Weights of a small GPT-style language model, trained from scratch on English Wikipedia.
Size: 9 layers, width 512, 16 heads of 32 (8 for keys and values), vocabulary 9151, 30.7M parameters.
Architecture: LayerNorm before each block, rotary positions.
Training: 1020M tokens, 4294 steps.
Each number is 200 + 20 x the weight over its row's rms, rounded and kept within 0 to 999. Layers, rows and columns count from 0. The size before them is the row's rms in percent of the matrix's.

# layer 4 attention output (transposed), 512x512, rms 0.0724, rows 149-159,180-191, columns 192-255
102,235,174,198,149,177,216,202,201,195,171,192,215,229,196,176,232,178,182,182,212,201,221,209,194,178,202,191,204,192,202,204,189,165,185,222,161,229,233,192,209,176,193,207,231,194,180,193,189,205,212,185,202,227,208,195,172,214,231,188,188,230,168,185,156
102,186,170,210,218,200,164,212,202,169,213,203,204,215,202,207,206,193,199,188,179,203,204,218,239,203,201,176,197,216,235,206,203,226,181,204,180,196,182,193,187,237,168,210,189,243,174,204,223,222,141,193,190,221,241,230,222,190,204,188,204,188,194,178,182
105,202,220,198,203,174,205,202,176,216,189,184,185,212,190,186,216,173,207,184,205,187,227,155,207,205,194,194,168,201,222,211,190,213,162,157,217,207,161,240,193,216,200,161,198,184,188,212,170,218,211,174,209,216,177,220,195,188,171,214,193,212,174,192,190
103,195,210,242,198,228,216,185,189,233,183,214,182,218,189,199,210,169,210,155,206,227,238,174,232,201,189,225,210,181,213,216,176,209,208,187,185,169,198,214,214,195,214,180,214,232,183,220,196,215,186,210,206,240,202,192,212,200,231,172,189,231,194,213,181
099,181,154,223,212,222,206,204,199,206,217,185,166,182,232,207,186,162,184,198,222,208,190,187,148,180,208,222,232,210,195,152,189,185,229,204,187,209,197,210,198,198,227,190,220,193,212,190,211,207,202,195,217,202,240,191,211,197,217,156,202,225,182,212,215
100,221,193,184,224,200,198,166,172,250,201,180,215,205,169,215,179,210,205,184,241,231,196,220,210,200,229,181,212,166,190,170,207,199,243,182,191,188,164,186,216,199,184,195,202,190,209,218,201,168,209,192,166,213,197,223,183,233,188,209,180,178,238,183,191
098,240,199,189,201,172,252,185,209,188,215,210,206,230,193,205,197,181,161,199,215,240,215,157,191,202,174,220,202,223,210,229,201,204,222,212,179,183,181,196,182,210,221,192,207,176,201,186,191,217,224,206,199,178,166,183,197,183,219,200,214,251,181,204,187
100,210,191,201,194,203,252,194,203,184,234,189,172,171,197,197,185,196,199,218,203,180,167,207,201,172,211,226,223,210,201,209,197,187,191,207,187,212,186,218,200,163,183,200,175,192,209,198,199,191,203,210,172,178,153,181,170,213,179,157,186,215,201,243,198
102,215,205,193,196,218,228,179,192,181,194,159,197,224,189,171,234,207,197,225,199,184,202,218,204,225,224,194,171,197,199,196,222,228,243,189,222,198,226,203,203,196,177,167,212,143,169,188,207,229,213,200,220,175,199,179,219,220,214,215,222,189,164,174,180
100,180,194,177,166,202,192,169,190,186,202,191,184,205,211,204,163,232,210,223,225,196,210,220,177,181,190,171,203,195,179,191,184,185,234,209,204,241,229,239,199,232,199,224,195,227,208,228,185,184,218,202,209,209,218,189,208,202,230,217,178,208,198,213,191
104,173,213,200,204,215,195,175,168,189,178,196,216,216,185,187,194,196,233,200,222,225,184,199,177,229,196,163,213,184,240,198,228,209,194,218,174,199,196,200,177,174,202,218,173,206,193,163,213,197,225,191,202,192,156,241,194,185,183,198,197,189,227,214,185
102,205,190,215,218,221,184,216,193,209,184,197,198,229,231,193,252,188,200,175,201,191,178,197,190,202,209,199,199,224,188,190,180,210,174,191,216,198,179,174,204,218,170,235,229,203,196,193,212,203,192,218,199,222,204,233,181,232,194,209,203,168,215,219,186
102,193,194,201,177,228,174,196,204,215,218,188,184,151,206,198,202,154,186,198,218,183,191,198,224,178,220,157,193,230,224,160,175,199,205,219,213,196,195,202,181,191,217,201,169,222,172,209,217,219,201,190,202,179,241,178,201,211,213,205,228,176,229,201,244
101,218,186,213,197,218,185,226,189,193,199,217,198,225,194,173,220,201,250,192,228,195,208,219,165,186,213,195,145,171,187,205,191,202,220,206,216,210,209,208,232,194,147,177,208,205,219,233,225,239,204,188,189,185,217,167,200,215,231,236,238,188,210,198,228
103,222,195,188,175,216,184,200,221,207,200,197,201,194,244,176,203,200,178,200,167,173,182,181,192,206,169,187,220,168,200,217,215,197,217,208,210,215,213,201,192,179,223,199,169,215,191,203,180,230,204,178,187,201,202,221,191,222,209,223,183,182,195,242,240
096,221,162,195,175,206,210,191,212,197,204,205,233,222,169,177,223,189,191,208,213,189,238,193,240,183,216,215,162,177,214,179,227,181,191,221,191,195,207,207,207,211,210,240,229,178,215,187,189,188,207,198,212,223,170,220,196,200,188,203,194,210,189,197,202
105,231,213,206,221,225,214,200,193,185,222,179,199,201,225,178,195,223,203,204,249,200,179,186,198,207,195,160,223,222,200,191,233,185,233,205,218,218,206,213,209,164,176,195,189,196,202,238,222,185,223,207,219,215,163,191,154,210,186,198,188,212,200,188,215
100,215,207,203,182,173,202,203,226,207,163,216,206,224,218,182,229,185,224,236,207,183,195,198,185,177,219,196,177,212,219,216,167,188,216,201,209,246,194,180,202,195,212,196,218,181,233,180,202,225,242,235,236,177,200,200,189,215,212,213,224,175,174,195,214
093,214,199,196,181,203,215,187,222,194,176,183,198,216,212,164,226,214,224,182,208,215,180,200,181,239,209,194,215,167,188,201,213,207,218,205,184,191,183,205,228,199,191,191,205,203,181,172,162,210,209,182,191,217,187,242,224,232,210,227,214,187,189,202,197
098,203,242,207,211,158,230,194,182,197,205,206,230,196,231,200,231,186,195,179,181,230,199,203,212,215,212,232,173,197,189,178,226,224,189,183,172,177,205,179,179,204,228,181,209,179,185,176,196,203,198,181,195,208,182,179,213,199,219,255,199,173,223,173,217
097,206,201,196,175,193,217,222,212,208,190,187,172,230,191,218,200,219,165,186,185,179,184,174,208,188,173,188,211,194,199,210,222,195,221,189,149,160,186,181,242,203,221,199,180,182,252,224,197,213,169,231,222,190,172,213,180,209,166,189,215,228,179,194,192
107,182,157,202,210,218,167,213,204,240,160,216,210,215,180,214,220,197,202,209,174,217,238,240,221,210,221,197,188,218,174,186,218,183,205,215,165,212,212,192,196,210,205,162,213,186,183,215,200,208,201,202,207,174,250,165,216,205,197,207,174,177,186,207,205
097,191,168,208,222,180,209,232,215,171,231,200,187,213,170,212,208,177,155,214,196,229,176,221,220,225,198,228,185,223,190,215,217,234,171,171,183,229,210,211,200,220,229,210,204,183,191,210,202,185,221,208,196,202,227,204,192,219,209,200,188,190,186,195,170
# layer 4 attention value, 256x512, rms 0.0776, rows 85-95, columns 192-255
102,219,197,211,218,212,173,195,197,183,213,208,203,178,207,189,169,206,243,199,204,206,185,199,219,206,203,189,212,243,184,181,199,250,215,224,202,164,193,164,192,195,223,200,202,204,203,208,153,179,166,211,183,170,235,233,176,196,190,191,195,207,196,222,212
108,198,144,181,183,194,231,208,163,182,237,200,199,175,210,208,213,203,226,228,212,178,252,241,226,180,202,221,194,199,182,205,205,206,223,235,189,206,185,212,210,203,178,178,208,212,202,222,204,217,152,195,187,201,179,214,175,215,218,207,224,202,162,192,210
106,221,181,191,188,212,202,192,213,196,201,187,209,199,181,234,208,199,182,205,165,172,230,223,192,183,199,216,228,176,189,214,185,183,173,237,208,190,178,204,189,173,192,245,193,209,249,198,185,203,210,185,198,204,175,185,212,164,186,237,177,173,207,218,222
099,221,189,208,165,217,203,200,202,230,202,183,199,217,200,165,189,186,194,219,188,218,229,245,201,218,202,181,183,193,214,205,194,198,210,173,203,184,214,199,215,199,252,178,195,195,167,197,191,219,209,186,200,189,192,218,210,224,208,221,196,173,192,194,223
110,207,219,223,238,197,204,197,178,201,192,196,197,219,162,180,204,169,234,194,191,202,182,177,229,217,193,171,220,194,207,243,215,188,211,212,214,204,211,140,207,185,183,216,202,176,173,178,172,169,193,173,207,197,188,177,176,257,196,169,185,188,186,190,221
102,191,234,260,178,221,228,188,231,194,177,219,191,217,200,191,207,179,203,200,182,209,178,194,167,200,212,171,158,206,224,203,175,188,208,195,186,206,260,180,201,206,192,206,202,190,172,182,199,203,177,187,214,200,189,199,209,193,179,219,214,195,187,191,253
105,191,170,215,201,215,182,222,137,213,198,197,233,196,212,196,177,206,178,184,187,192,169,185,202,230,222,185,202,187,173,208,197,214,200,200,235,228,217,206,210,209,199,222,193,204,227,221,197,231,206,221,211,221,200,234,201,197,166,181,186,166,225,216,188
104,211,205,200,215,212,152,210,198,199,219,183,190,168,206,218,188,182,198,204,221,197,172,200,185,191,208,173,217,191,186,222,212,187,193,184,195,238,215,204,208,187,218,203,216,199,203,234,229,215,190,209,219,191,186,222,198,183,221,198,159,179,209,201,221
105,183,218,208,155,195,165,210,204,231,204,184,189,195,207,157,192,234,190,214,217,206,199,207,192,192,189,157,203,199,235,190,194,220,193,208,173,207,143,199,224,188,172,194,216,206,230,214,209,236,174,213,202,181,184,226,207,197,204,211,173,232,224,206,194
107,195,214,190,192,189,151,194,220,187,234,180,186,229,209,212,187,214,205,222,190,213,216,195,189,220,215,205,197,218,193,178,207,193,182,216,218,154,242,183,200,205,199,140,210,194,239,175,225,248,212,192,213,186,213,178,213,244,185,199,199,221,215,229,195
098,213,174,169,184,174,217,252,220,222,198,169,213,206,179,239,198,206,199,193,165,206,208,190,213,178,194,195,209,214,213,228,204,171,196,178,239,205,218,189,212,177,203,196,237,177,219,194,179,194,204,195,209,220,230,195,193,204,245,214,214,237,181,191,196
# layer 4 attention query, 512x512, rms 0.0725, rows 192-216,224-248, columns 192-255
085,187,224,194,185,203,210,200,215,176,185,209,198,222,200,190,183,198,189,200,209,209,152,231,197,238,216,202,187,184,169,205,150,202,190,180,210,182,215,219,178,232,193,203,207,191,158,151,196,190,195,203,232,190,197,182,211,201,205,186,235,201,196,225,201
073,233,203,190,207,199,162,190,235,213,207,212,219,169,175,203,230,181,189,209,231,186,219,208,199,170,226,222,200,209,229,211,253,188,194,199,262,218,156,200,234,201,218,217,210,166,180,165,185,186,217,212,168,192,204,216,202,251,204,203,211,213,216,194,201
083,202,252,230,164,222,210,234,182,230,222,207,219,229,218,183,212,174,171,208,176,198,195,224,200,197,195,199,174,198,227,197,184,194,178,190,197,194,193,202,222,223,202,148,216,207,242,203,189,161,201,181,246,213,167,221,164,201,174,208,202,225,181,168,169
082,189,204,208,195,191,220,220,263,217,213,174,208,206,171,223,166,206,197,220,176,210,172,190,178,209,214,196,195,202,200,202,163,184,179,171,205,193,213,232,225,241,245,183,207,236,194,166,203,183,194,223,234,195,189,199,177,189,213,199,221,195,189,201,181
077,206,263,219,206,222,216,201,231,237,200,171,220,198,159,192,179,189,190,201,191,203,204,196,210,219,233,237,214,185,207,174,134,203,166,202,214,172,196,201,265,195,189,204,205,234,238,158,193,204,214,199,224,201,233,222,177,221,184,163,208,174,200,212,199
086,209,209,202,199,179,228,225,220,198,212,184,225,179,167,208,192,183,210,221,210,187,190,180,203,213,176,215,217,217,134,187,222,181,205,210,190,197,184,200,192,189,163,211,243,175,168,181,189,207,204,167,163,208,215,205,144,241,188,189,211,181,191,213,206
096,194,211,217,239,170,167,175,243,219,213,211,205,191,189,180,213,196,191,169,187,204,215,187,207,194,202,196,180,193,196,194,171,183,195,201,202,202,230,224,196,221,220,205,223,208,234,201,228,161,194,185,200,230,152,214,219,190,211,214,208,190,231,183,151
087,243,187,198,232,156,190,204,180,182,217,221,218,198,188,238,178,240,237,210,192,177,188,167,219,170,228,211,154,171,186,192,186,199,195,208,198,197,182,173,193,227,200,206,215,194,201,173,229,184,197,229,217,181,188,190,192,203,181,208,190,199,203,189,190
102,196,169,218,196,191,200,212,212,208,177,204,185,197,178,190,186,135,205,195,195,195,190,159,200,172,228,196,208,203,199,173,195,187,207,193,147,195,158,212,209,222,223,209,181,238,171,228,201,184,150,202,172,205,198,223,238,229,188,210,191,156,184,216,174
108,208,178,175,209,235,210,172,202,201,222,225,196,190,205,217,209,233,211,172,187,216,196,177,191,203,222,203,164,227,183,198,215,239,200,179,217,176,195,162,186,237,204,208,218,221,185,188,170,203,215,214,170,213,218,204,206,184,167,183,213,170,185,220,198
106,186,219,190,199,224,224,202,195,194,216,196,196,213,206,204,199,189,170,238,234,180,175,191,206,202,196,194,195,202,160,191,198,230,214,193,226,199,177,199,203,188,205,200,185,217,214,217,184,184,186,204,160,193,175,251,189,189,205,210,210,191,191,228,189
101,206,199,227,187,160,212,188,218,223,192,179,199,218,212,212,199,182,186,190,212,205,184,227,203,237,189,175,190,209,178,199,224,195,199,183,173,212,176,209,204,208,203,196,212,226,205,202,184,199,177,192,186,213,218,208,197,197,155,181,217,208,219,175,183
103,222,183,189,251,193,218,201,197,204,202,190,196,202,211,188,216,174,186,200,215,250,218,233,180,227,200,197,214,201,158,168,224,211,199,167,195,176,187,156,174,169,188,195,199,185,206,203,186,213,189,190,210,195,197,177,203,210,167,244,182,186,232,194,177
110,221,228,178,185,173,170,201,187,228,210,212,175,177,177,163,226,209,215,190,198,209,200,181,229,176,210,181,202,206,244,179,182,191,170,220,198,188,183,204,181,187,221,223,218,174,227,205,209,197,222,182,223,221,184,167,201,182,202,223,207,205,209,212,231
130,201,218,199,209,172,218,210,190,225,182,234,211,212,206,161,222,194,228,214,200,174,235,204,165,187,218,209,204,185,168,221,220,183,214,205,181,165,203,167,194,187,207,202,207,205,194,193,213,202,223,194,234,197,167,172,193,185,203,220,214,192,206,193,237
105,240,216,187,183,200,184,199,231,206,186,202,184,213,203,173,221,233,190,207,207,203,154,182,190,167,215,184,206,200,184,169,195,177,220,214,191,194,227,186,181,246,168,184,208,180,187,184,190,234,234,179,248,163,190,204,181,205,212,207,201,235,206,186,209
080,194,163,179,248,227,191,162,192,185,182,186,189,211,217,170,207,228,183,183,213,197,200,199,225,197,175,229,220,195,210,185,188,210,234,209,231,193,193,180,183,204,178,199,235,207,167,222,195,207,224,198,192,203,212,210,235,189,228,168,180,180,224,229,243
078,180,249,216,178,184,182,218,215,208,197,223,227,226,185,250,223,172,229,189,214,193,208,230,202,210,231,216,195,215,221,198,198,198,201,214,215,246,176,212,223,200,227,199,182,192,230,186,185,150,197,210,221,236,222,224,188,215,204,216,229,220,172,176,173
084,223,178,208,213,182,221,185,182,177,184,178,194,210,251,196,185,212,208,177,166,204,180,183,185,209,177,197,197,191,203,203,184,210,215,199,173,196,219,173,192,205,181,204,195,233,217,177,193,217,198,213,213,217,199,172,214,187,224,191,189,181,211,216,231
076,191,189,167,225,203,199,221,177,197,204,192,237,192,197,235,186,244,182,211,243,223,207,194,200,182,193,237,177,195,214,194,189,210,201,197,213,181,213,208,184,172,221,183,199,200,201,236,187,193,200,189,212,238,178,184,229,197,191,190,212,185,202,225,190
085,202,178,182,255,198,183,195,179,212,237,184,197,216,231,195,191,216,192,149,184,200,209,175,169,165,205,192,184,194,224,189,209,233,195,183,173,204,231,188,189,173,218,171,218,223,206,182,204,189,224,190,197,217,159,188,242,181,193,187,205,187,219,195,209
086,187,188,201,208,231,242,188,191,194,181,223,183,185,166,204,193,210,221,244,187,175,168,178,185,193,185,199,228,182,189,190,182,213,192,194,194,179,219,174,205,203,156,214,223,219,185,162,224,216,230,152,193,192,167,186,214,190,232,236,186,219,192,202,232
092,198,227,210,193,192,205,185,160,194,212,202,188,198,218,209,190,208,211,210,233,203,190,189,197,197,168,203,189,222,216,190,209,225,180,244,193,196,199,192,216,163,188,142,213,226,192,198,165,179,174,198,228,157,204,208,200,184,163,197,177,206,196,149,191
105,186,195,200,159,224,182,188,240,192,174,216,193,206,188,206,191,212,218,224,190,193,181,166,191,221,163,197,205,216,182,211,244,203,193,208,189,221,212,196,208,200,195,215,184,172,229,163,195,236,186,195,199,209,232,217,192,186,214,194,203,230,213,200,205
089,247,196,199,222,186,178,186,185,196,187,203,219,194,203,174,169,213,203,191,198,189,208,202,231,185,162,187,195,191,213,216,146,187,198,193,172,158,201,174,211,212,187,203,193,198,162,214,225,198,200,173,215,217,222,215,214,217,202,187,192,201,208,191,188
098,202,203,225,206,217,195,231,231,189,209,209,173,205,212,186,244,240,192,200,241,200,184,236,183,200,197,169,195,206,189,205,186,181,162,215,209,236,206,160,188,179,217,202,178,219,201,177,163,191,224,209,225,226,207,222,238,177,225,205,192,183,165,243,205
091,247,195,176,199,178,210,160,198,168,203,231,221,196,201,169,188,183,180,193,159,184,248,200,172,216,191,251,229,202,218,183,190,203,182,179,206,198,163,163,203,191,198,184,195,192,232,194,207,180,201,194,190,136,200,206,190,236,179,168,179,233,232,184,152
091,204,157,214,227,229,204,226,198,175,209,199,226,223,185,207,195,205,210,195,209,200,192,171,196,181,209,222,232,187,201,214,211,194,182,186,237,185,210,179,205,182,208,213,180,192,195,196,227,192,209,167,207,232,187,180,220,174,215,156,204,193,194,206,199
092,173,235,199,183,176,166,214,174,199,195,191,203,197,188,221,182,194,195,227,210,135,187,194,199,171,182,161,209,238,219,197,195,206,180,195,215,222,201,174,179,194,210,225,171,212,198,157,191,172,191,228,177,192,215,201,233,185,214,228,161,226,235,229,191
087,194,212,175,204,220,192,209,184,213,212,221,177,180,185,187,180,223,203,191,233,164,205,204,195,218,211,217,197,183,205,220,207,203,209,201,198,227,204,196,193,221,193,192,196,199,186,185,240,202,186,189,209,204,192,190,196,188,200,185,217,195,184,172,226
098,190,219,208,176,223,184,180,200,206,204,178,199,208,204,200,196,213,197,206,198,231,181,172,198,181,206,192,195,200,243,216,195,204,212,207,187,193,211,214,203,186,183,223,217,215,203,183,196,199,182,226,205,163,183,212,204,181,202,201,206,220,220,206,212
091,172,190,179,206,215,207,209,227,213,191,158,208,205,180,202,202,216,201,218,213,193,233,174,205,170,264,203,214,204,237,177,164,244,176,188,199,196,196,196,195,159,188,223,233,213,193,198,152,210,197,180,193,216,202,179,194,208,206,219,202,220,166,181,209
097,197,204,170,206,197,173,192,220,174,219,188,184,191,267,187,239,212,171,183,209,206,217,205,187,167,210,196,204,199,171,165,207,212,201,205,222,199,229,195,216,219,184,228,190,201,206,169,171,221,174,147,229,183,188,171,191,212,192,238,183,233,222,181,192
106,182,179,163,202,204,208,215,226,185,215,175,190,193,208,168,211,193,177,203,211,242,208,188,189,191,218,196,214,223,248,165,165,180,206,207,210,237,235,177,230,201,223,221,240,169,194,206,217,207,200,186,235,220,230,188,205,242,198,179,158,225,239,208,227
101,198,174,233,184,169,194,176,195,189,174,191,197,226,238,205,196,209,188,209,214,234,222,180,183,200,242,186,189,186,223,220,189,177,182,208,183,184,186,210,207,170,199,215,228,191,210,188,189,190,203,186,216,219,216,226,232,220,203,225,189,171,213,169,149
098,192,214,212,174,182,185,189,207,204,188,193,193,204,207,210,226,195,164,209,186,206,173,161,158,231,210,172,179,220,165,195,225,202,177,168,220,190,174,199,219,200,185,218,219,205,197,179,216,174,210,192,187,236,162,211,192,196,200,206,184,193,218,201,229
099,217,193,207,198,190,217,179,209,177,204,199,201,200,172,186,178,198,220,172,214,184,223,188,250,194,194,194,152,171,217,209,201,205,212,207,220,183,211,203,205,198,196,195,212,212,222,223,219,173,148,205,152,207,187,196,206,192,209,174,174,187,177,214,188
110,173,209,208,208,212,210,210,198,204,209,176,231,201,168,242,212,192,173,182,196,232,189,217,183,215,213,221,204,196,206,214,179,204,194,177,175,204,190,229,193,191,193,160,230,181,212,204,207,191,201,205,204,208,234,223,191,219,198,167,183,177,224,209,229
099,197,259,181,184,148,225,225,186,175,200,198,206,208,195,188,217,218,198,183,186,174,182,191,221,216,180,196,153,168,186,191,207,212,194,215,210,180,228,171,206,200,192,202,178,226,212,189,252,210,169,219,178,180,193,217,196,229,180,177,195,199,226,200,201
096,250,206,211,211,184,194,230,196,203,210,212,202,244,192,175,236,200,212,243,212,211,188,223,190,203,225,204,211,196,192,185,223,200,163,168,200,208,226,194,187,190,197,215,230,214,157,208,205,236,190,235,196,206,181,210,198,227,186,207,206,209,156,202,200
108,223,191,206,229,224,191,243,215,199,180,222,218,159,227,167,200,217,224,211,183,180,222,233,185,173,187,164,208,240,184,214,218,222,178,179,210,193,217,206,210,216,213,213,214,213,212,225,207,225,190,184,181,199,174,225,199,165,222,210,215,203,201,186,190
128,146,187,195,202,187,214,198,235,210,217,188,205,192,179,219,191,187,237,173,213,267,197,197,201,208,178,220,181,205,206,171,181,194,214,192,177,193,196,178,182,189,225,189,192,212,187,184,174,201,191,201,206,206,158,229,233,194,202,173,170,181,211,189,191
100,192,178,195,232,199,209,200,237,196,200,195,192,199,204,185,187,194,202,225,221,215,209,200,194,176,239,203,193,175,216,203,213,220,201,205,229,200,221,197,218,175,257,219,195,171,242,200,215,193,198,151,220,212,203,214,203,225,198,206,216,215,191,177,209
094,181,185,223,189,202,190,222,195,204,229,195,186,192,207,201,239,218,190,195,229,191,217,173,214,204,183,215,196,185,191,192,218,186,221,216,172,208,196,201,187,195,157,202,178,214,193,212,208,208,199,228,181,214,186,181,208,175,202,162,239,203,205,206,232
088,206,254,163,248,200,220,212,215,214,210,206,210,176,164,218,172,205,214,167,241,213,182,211,148,207,233,169,175,176,181,211,210,188,220,204,201,212,256,242,217,194,205,185,197,233,220,210,218,169,185,183,217,212,174,200,217,203,233,219,227,200,224,198,208
095,194,148,198,196,182,203,178,239,158,280,230,175,190,187,219,211,225,220,223,211,248,192,184,208,206,182,188,186,196,212,177,179,161,210,207,208,184,214,184,200,198,199,215,203,186,214,205,190,200,234,229,275,220,198,188,248,156,205,224,228,200,207,222,215
091,177,177,208,208,201,208,218,229,150,238,216,160,182,227,178,228,186,177,190,194,214,189,210,209,170,157,212,197,164,167,204,228,197,203,191,209,185,208,228,214,223,211,192,154,187,233,180,233,162,244,209,175,194,151,178,184,246,184,182,193,187,177,226,179
103,186,192,230,207,205,254,217,202,160,214,183,184,196,212,187,205,223,185,181,171,200,199,205,188,208,168,183,203,190,242,216,186,186,218,178,172,212,217,183,153,206,242,199,191,167,184,211,191,217,219,205,189,173,203,207,178,217,207,170,226,206,176,157,219
101,171,246,180,193,197,215,166,202,185,204,238,214,188,163,176,168,187,189,199,208,178,195,185,214,207,190,213,165,180,166,218,258,208,173,206,198,197,221,210,217,183,196,201,207,208,182,205,173,186,225,176,199,197,192,175,180,196,207,212,219,178,176,179,181
099,179,186,189,211,203,193,214,216,199,205,199,162,161,189,166,211,173,210,207,189,222,212,199,207,183,213,195,143,177,211,199,199,151,168,173,199,196,239,201,244,181,187,229,200,192,170,213,201,213,183,223,223,179,200,214,194,191,183,205,192,210,212,185,206
# layer 4 attention key, 256x512, rms 0.074, rows 96-120, columns 192-255
099,187,217,246,188,228,203,199,157,205,225,204,207,203,197,178,192,176,225,203,169,161,189,226,207,170,182,211,216,205,202,199,193,200,165,195,191,170,179,212,180,174,224,213,166,201,210,191,196,240,207,176,206,182,207,233,158,177,221,231,211,223,187,211,203
096,201,188,176,199,197,197,173,206,151,212,209,157,203,163,203,210,183,170,206,191,196,178,192,212,200,213,207,213,199,193,199,179,205,225,225,223,176,198,213,183,204,208,205,198,241,190,194,170,205,182,163,216,222,194,219,211,206,208,172,182,166,188,226,201
088,174,189,174,170,204,216,189,200,186,168,168,184,204,208,188,192,184,186,210,197,200,224,194,154,200,191,201,212,164,190,203,198,217,186,160,199,187,184,194,189,194,203,187,223,204,202,159,199,178,195,191,185,245,165,205,187,195,178,180,211,209,149,214,199
097,249,220,174,174,189,194,163,214,192,191,208,184,210,199,196,191,212,184,180,214,178,197,221,224,175,185,192,188,193,205,193,211,231,213,183,180,198,245,176,208,225,194,218,199,233,183,221,214,193,224,184,221,204,213,168,192,183,193,210,204,207,199,208,211
100,227,213,175,192,176,192,181,168,194,216,212,192,191,194,196,231,190,259,214,207,178,191,194,185,201,207,188,162,210,215,179,208,238,157,192,220,200,206,240,201,208,174,208,197,190,229,183,173,211,196,195,160,204,201,202,223,202,174,179,223,201,161,195,202
095,257,187,185,218,236,191,201,206,196,175,197,183,239,229,215,209,202,204,206,184,222,193,175,206,194,173,176,202,218,202,207,190,211,202,215,196,250,205,194,215,179,188,157,224,238,211,187,202,211,186,214,208,207,205,193,197,210,208,213,191,204,221,219,196
097,188,208,188,210,206,191,232,203,194,199,181,170,191,199,204,232,189,206,192,167,220,183,186,197,236,178,218,200,223,226,211,203,205,204,247,198,220,172,166,192,211,239,225,192,222,194,167,197,232,232,199,183,185,198,219,225,194,231,210,201,221,225,217,193
099,179,189,174,231,201,208,170,165,207,206,204,220,213,166,227,169,193,195,185,157,221,206,181,230,226,196,197,195,232,182,216,172,204,195,210,190,172,219,179,159,217,204,195,214,196,229,207,205,231,204,191,201,188,215,205,177,231,194,220,182,225,197,204,198
115,205,252,210,172,177,190,185,179,206,223,200,239,222,190,189,181,258,200,212,163,210,219,218,170,181,203,214,190,191,186,182,178,201,204,187,171,196,192,181,174,151,228,168,188,159,209,204,152,186,185,161,168,194,227,212,240,187,214,172,223,220,222,174,201
101,219,189,199,213,211,207,179,185,219,229,228,204,194,207,234,186,229,191,192,243,196,210,211,175,190,217,206,223,206,209,231,207,174,187,227,199,197,208,234,206,203,176,220,175,206,180,201,202,194,189,218,153,238,206,226,207,180,158,222,212,163,198,201,198
117,207,181,200,148,208,141,228,154,208,186,189,204,212,206,194,177,193,205,214,163,199,160,182,226,154,214,168,228,214,205,179,181,198,251,156,182,214,210,236,195,228,203,233,222,195,182,250,197,202,214,208,204,189,211,201,212,186,195,176,214,193,223,214,215
105,219,213,239,202,222,195,198,237,150,211,189,221,182,218,193,175,185,189,217,183,245,176,216,212,182,179,205,201,200,221,200,207,207,204,195,219,174,210,230,211,259,220,198,215,183,198,198,206,187,243,201,207,195,237,181,203,175,217,184,210,181,224,156,273
110,205,216,201,197,202,219,207,192,177,196,208,208,206,160,234,198,222,208,266,202,206,206,191,231,209,184,175,205,162,201,182,211,228,183,201,245,217,271,192,214,207,204,204,211,191,200,187,207,218,219,190,197,194,175,197,223,169,184,204,212,228,227,204,206
112,274,207,214,196,212,198,177,171,228,211,216,237,172,207,160,192,183,223,184,189,204,209,209,192,194,212,184,185,241,191,176,223,171,198,199,192,204,161,139,186,173,199,188,169,233,209,177,200,218,192,227,200,206,216,228,205,200,169,212,184,199,206,211,207
118,203,198,242,206,221,235,163,185,207,195,226,180,183,230,191,214,200,211,208,219,183,173,229,195,202,195,217,235,203,204,215,216,158,189,208,213,205,223,193,208,157,228,201,180,221,174,228,220,207,229,227,211,228,178,214,202,211,179,201,179,194,187,183,221
101,166,207,204,192,143,224,188,188,216,173,191,194,206,224,182,220,223,193,195,206,222,206,202,165,212,234,239,197,256,208,238,206,222,199,219,183,208,192,184,198,211,216,203,186,178,236,232,206,241,191,246,177,163,212,212,220,193,196,230,207,197,240,184,225
095,251,180,222,223,228,221,171,173,221,183,202,193,227,216,199,164,198,197,194,224,163,191,210,174,175,204,162,216,215,202,187,177,217,180,198,210,232,214,218,195,218,188,252,185,224,244,209,173,233,195,206,202,192,223,192,229,153,188,205,186,198,189,198,198
091,215,195,167,212,197,190,227,218,206,194,178,189,179,194,189,220,196,186,210,162,207,241,222,188,207,166,199,190,209,211,203,208,201,212,212,213,189,186,207,189,219,160,208,217,198,181,207,180,196,158,236,193,178,177,226,225,189,226,190,186,216,238,189,178
094,176,219,187,197,218,235,245,209,237,216,200,197,193,233,217,215,199,204,198,200,204,172,200,201,214,201,207,217,219,203,207,222,173,156,202,216,186,196,180,186,195,194,184,177,204,200,192,209,216,176,202,207,232,175,205,212,178,167,181,191,207,197,219,163
096,178,203,231,219,185,245,190,209,194,187,200,167,210,196,220,153,237,210,222,204,206,213,218,204,222,213,216,230,186,189,204,190,187,209,159,209,187,210,192,203,148,206,235,206,198,178,203,193,195,205,198,218,203,207,200,187,188,190,196,156,195,181,209,201
098,188,204,197,221,184,216,205,212,156,187,208,189,228,231,189,182,229,211,219,213,220,183,247,177,200,158,205,189,199,194,204,185,221,180,193,189,190,210,175,165,191,193,187,160,153,207,196,232,196,218,219,210,195,183,209,198,224,216,213,185,192,226,220,191
098,219,239,219,218,184,196,231,188,217,250,182,203,213,197,178,213,173,208,213,221,209,233,199,166,220,231,227,183,223,151,216,219,192,170,222,177,191,182,183,165,187,199,197,201,182,210,191,188,199,177,195,193,199,203,227,199,199,204,189,165,175,215,205,212
104,208,230,204,184,184,183,219,193,226,216,198,205,221,217,218,213,222,216,188,210,217,222,209,217,218,213,219,204,184,187,146,189,206,214,201,229,179,197,226,223,212,211,229,182,196,218,206,186,160,204,232,197,222,208,217,201,207,184,203,245,196,209,223,177
106,223,218,182,177,212,220,200,183,223,198,204,205,196,181,180,186,211,163,223,192,176,213,185,202,219,222,197,228,213,129,200,203,210,222,181,175,164,211,230,230,223,199,181,215,210,221,210,172,219,210,170,223,241,162,220,185,193,223,194,207,171,186,189,172
107,177,186,226,211,201,161,186,209,184,195,171,203,188,188,217,207,201,163,216,184,203,214,214,205,190,200,188,208,210,197,218,225,209,200,223,249,213,204,185,189,211,176,220,192,194,220,206,192,176,194,172,206,165,193,199,170,193,218,232,193,239,206,193,203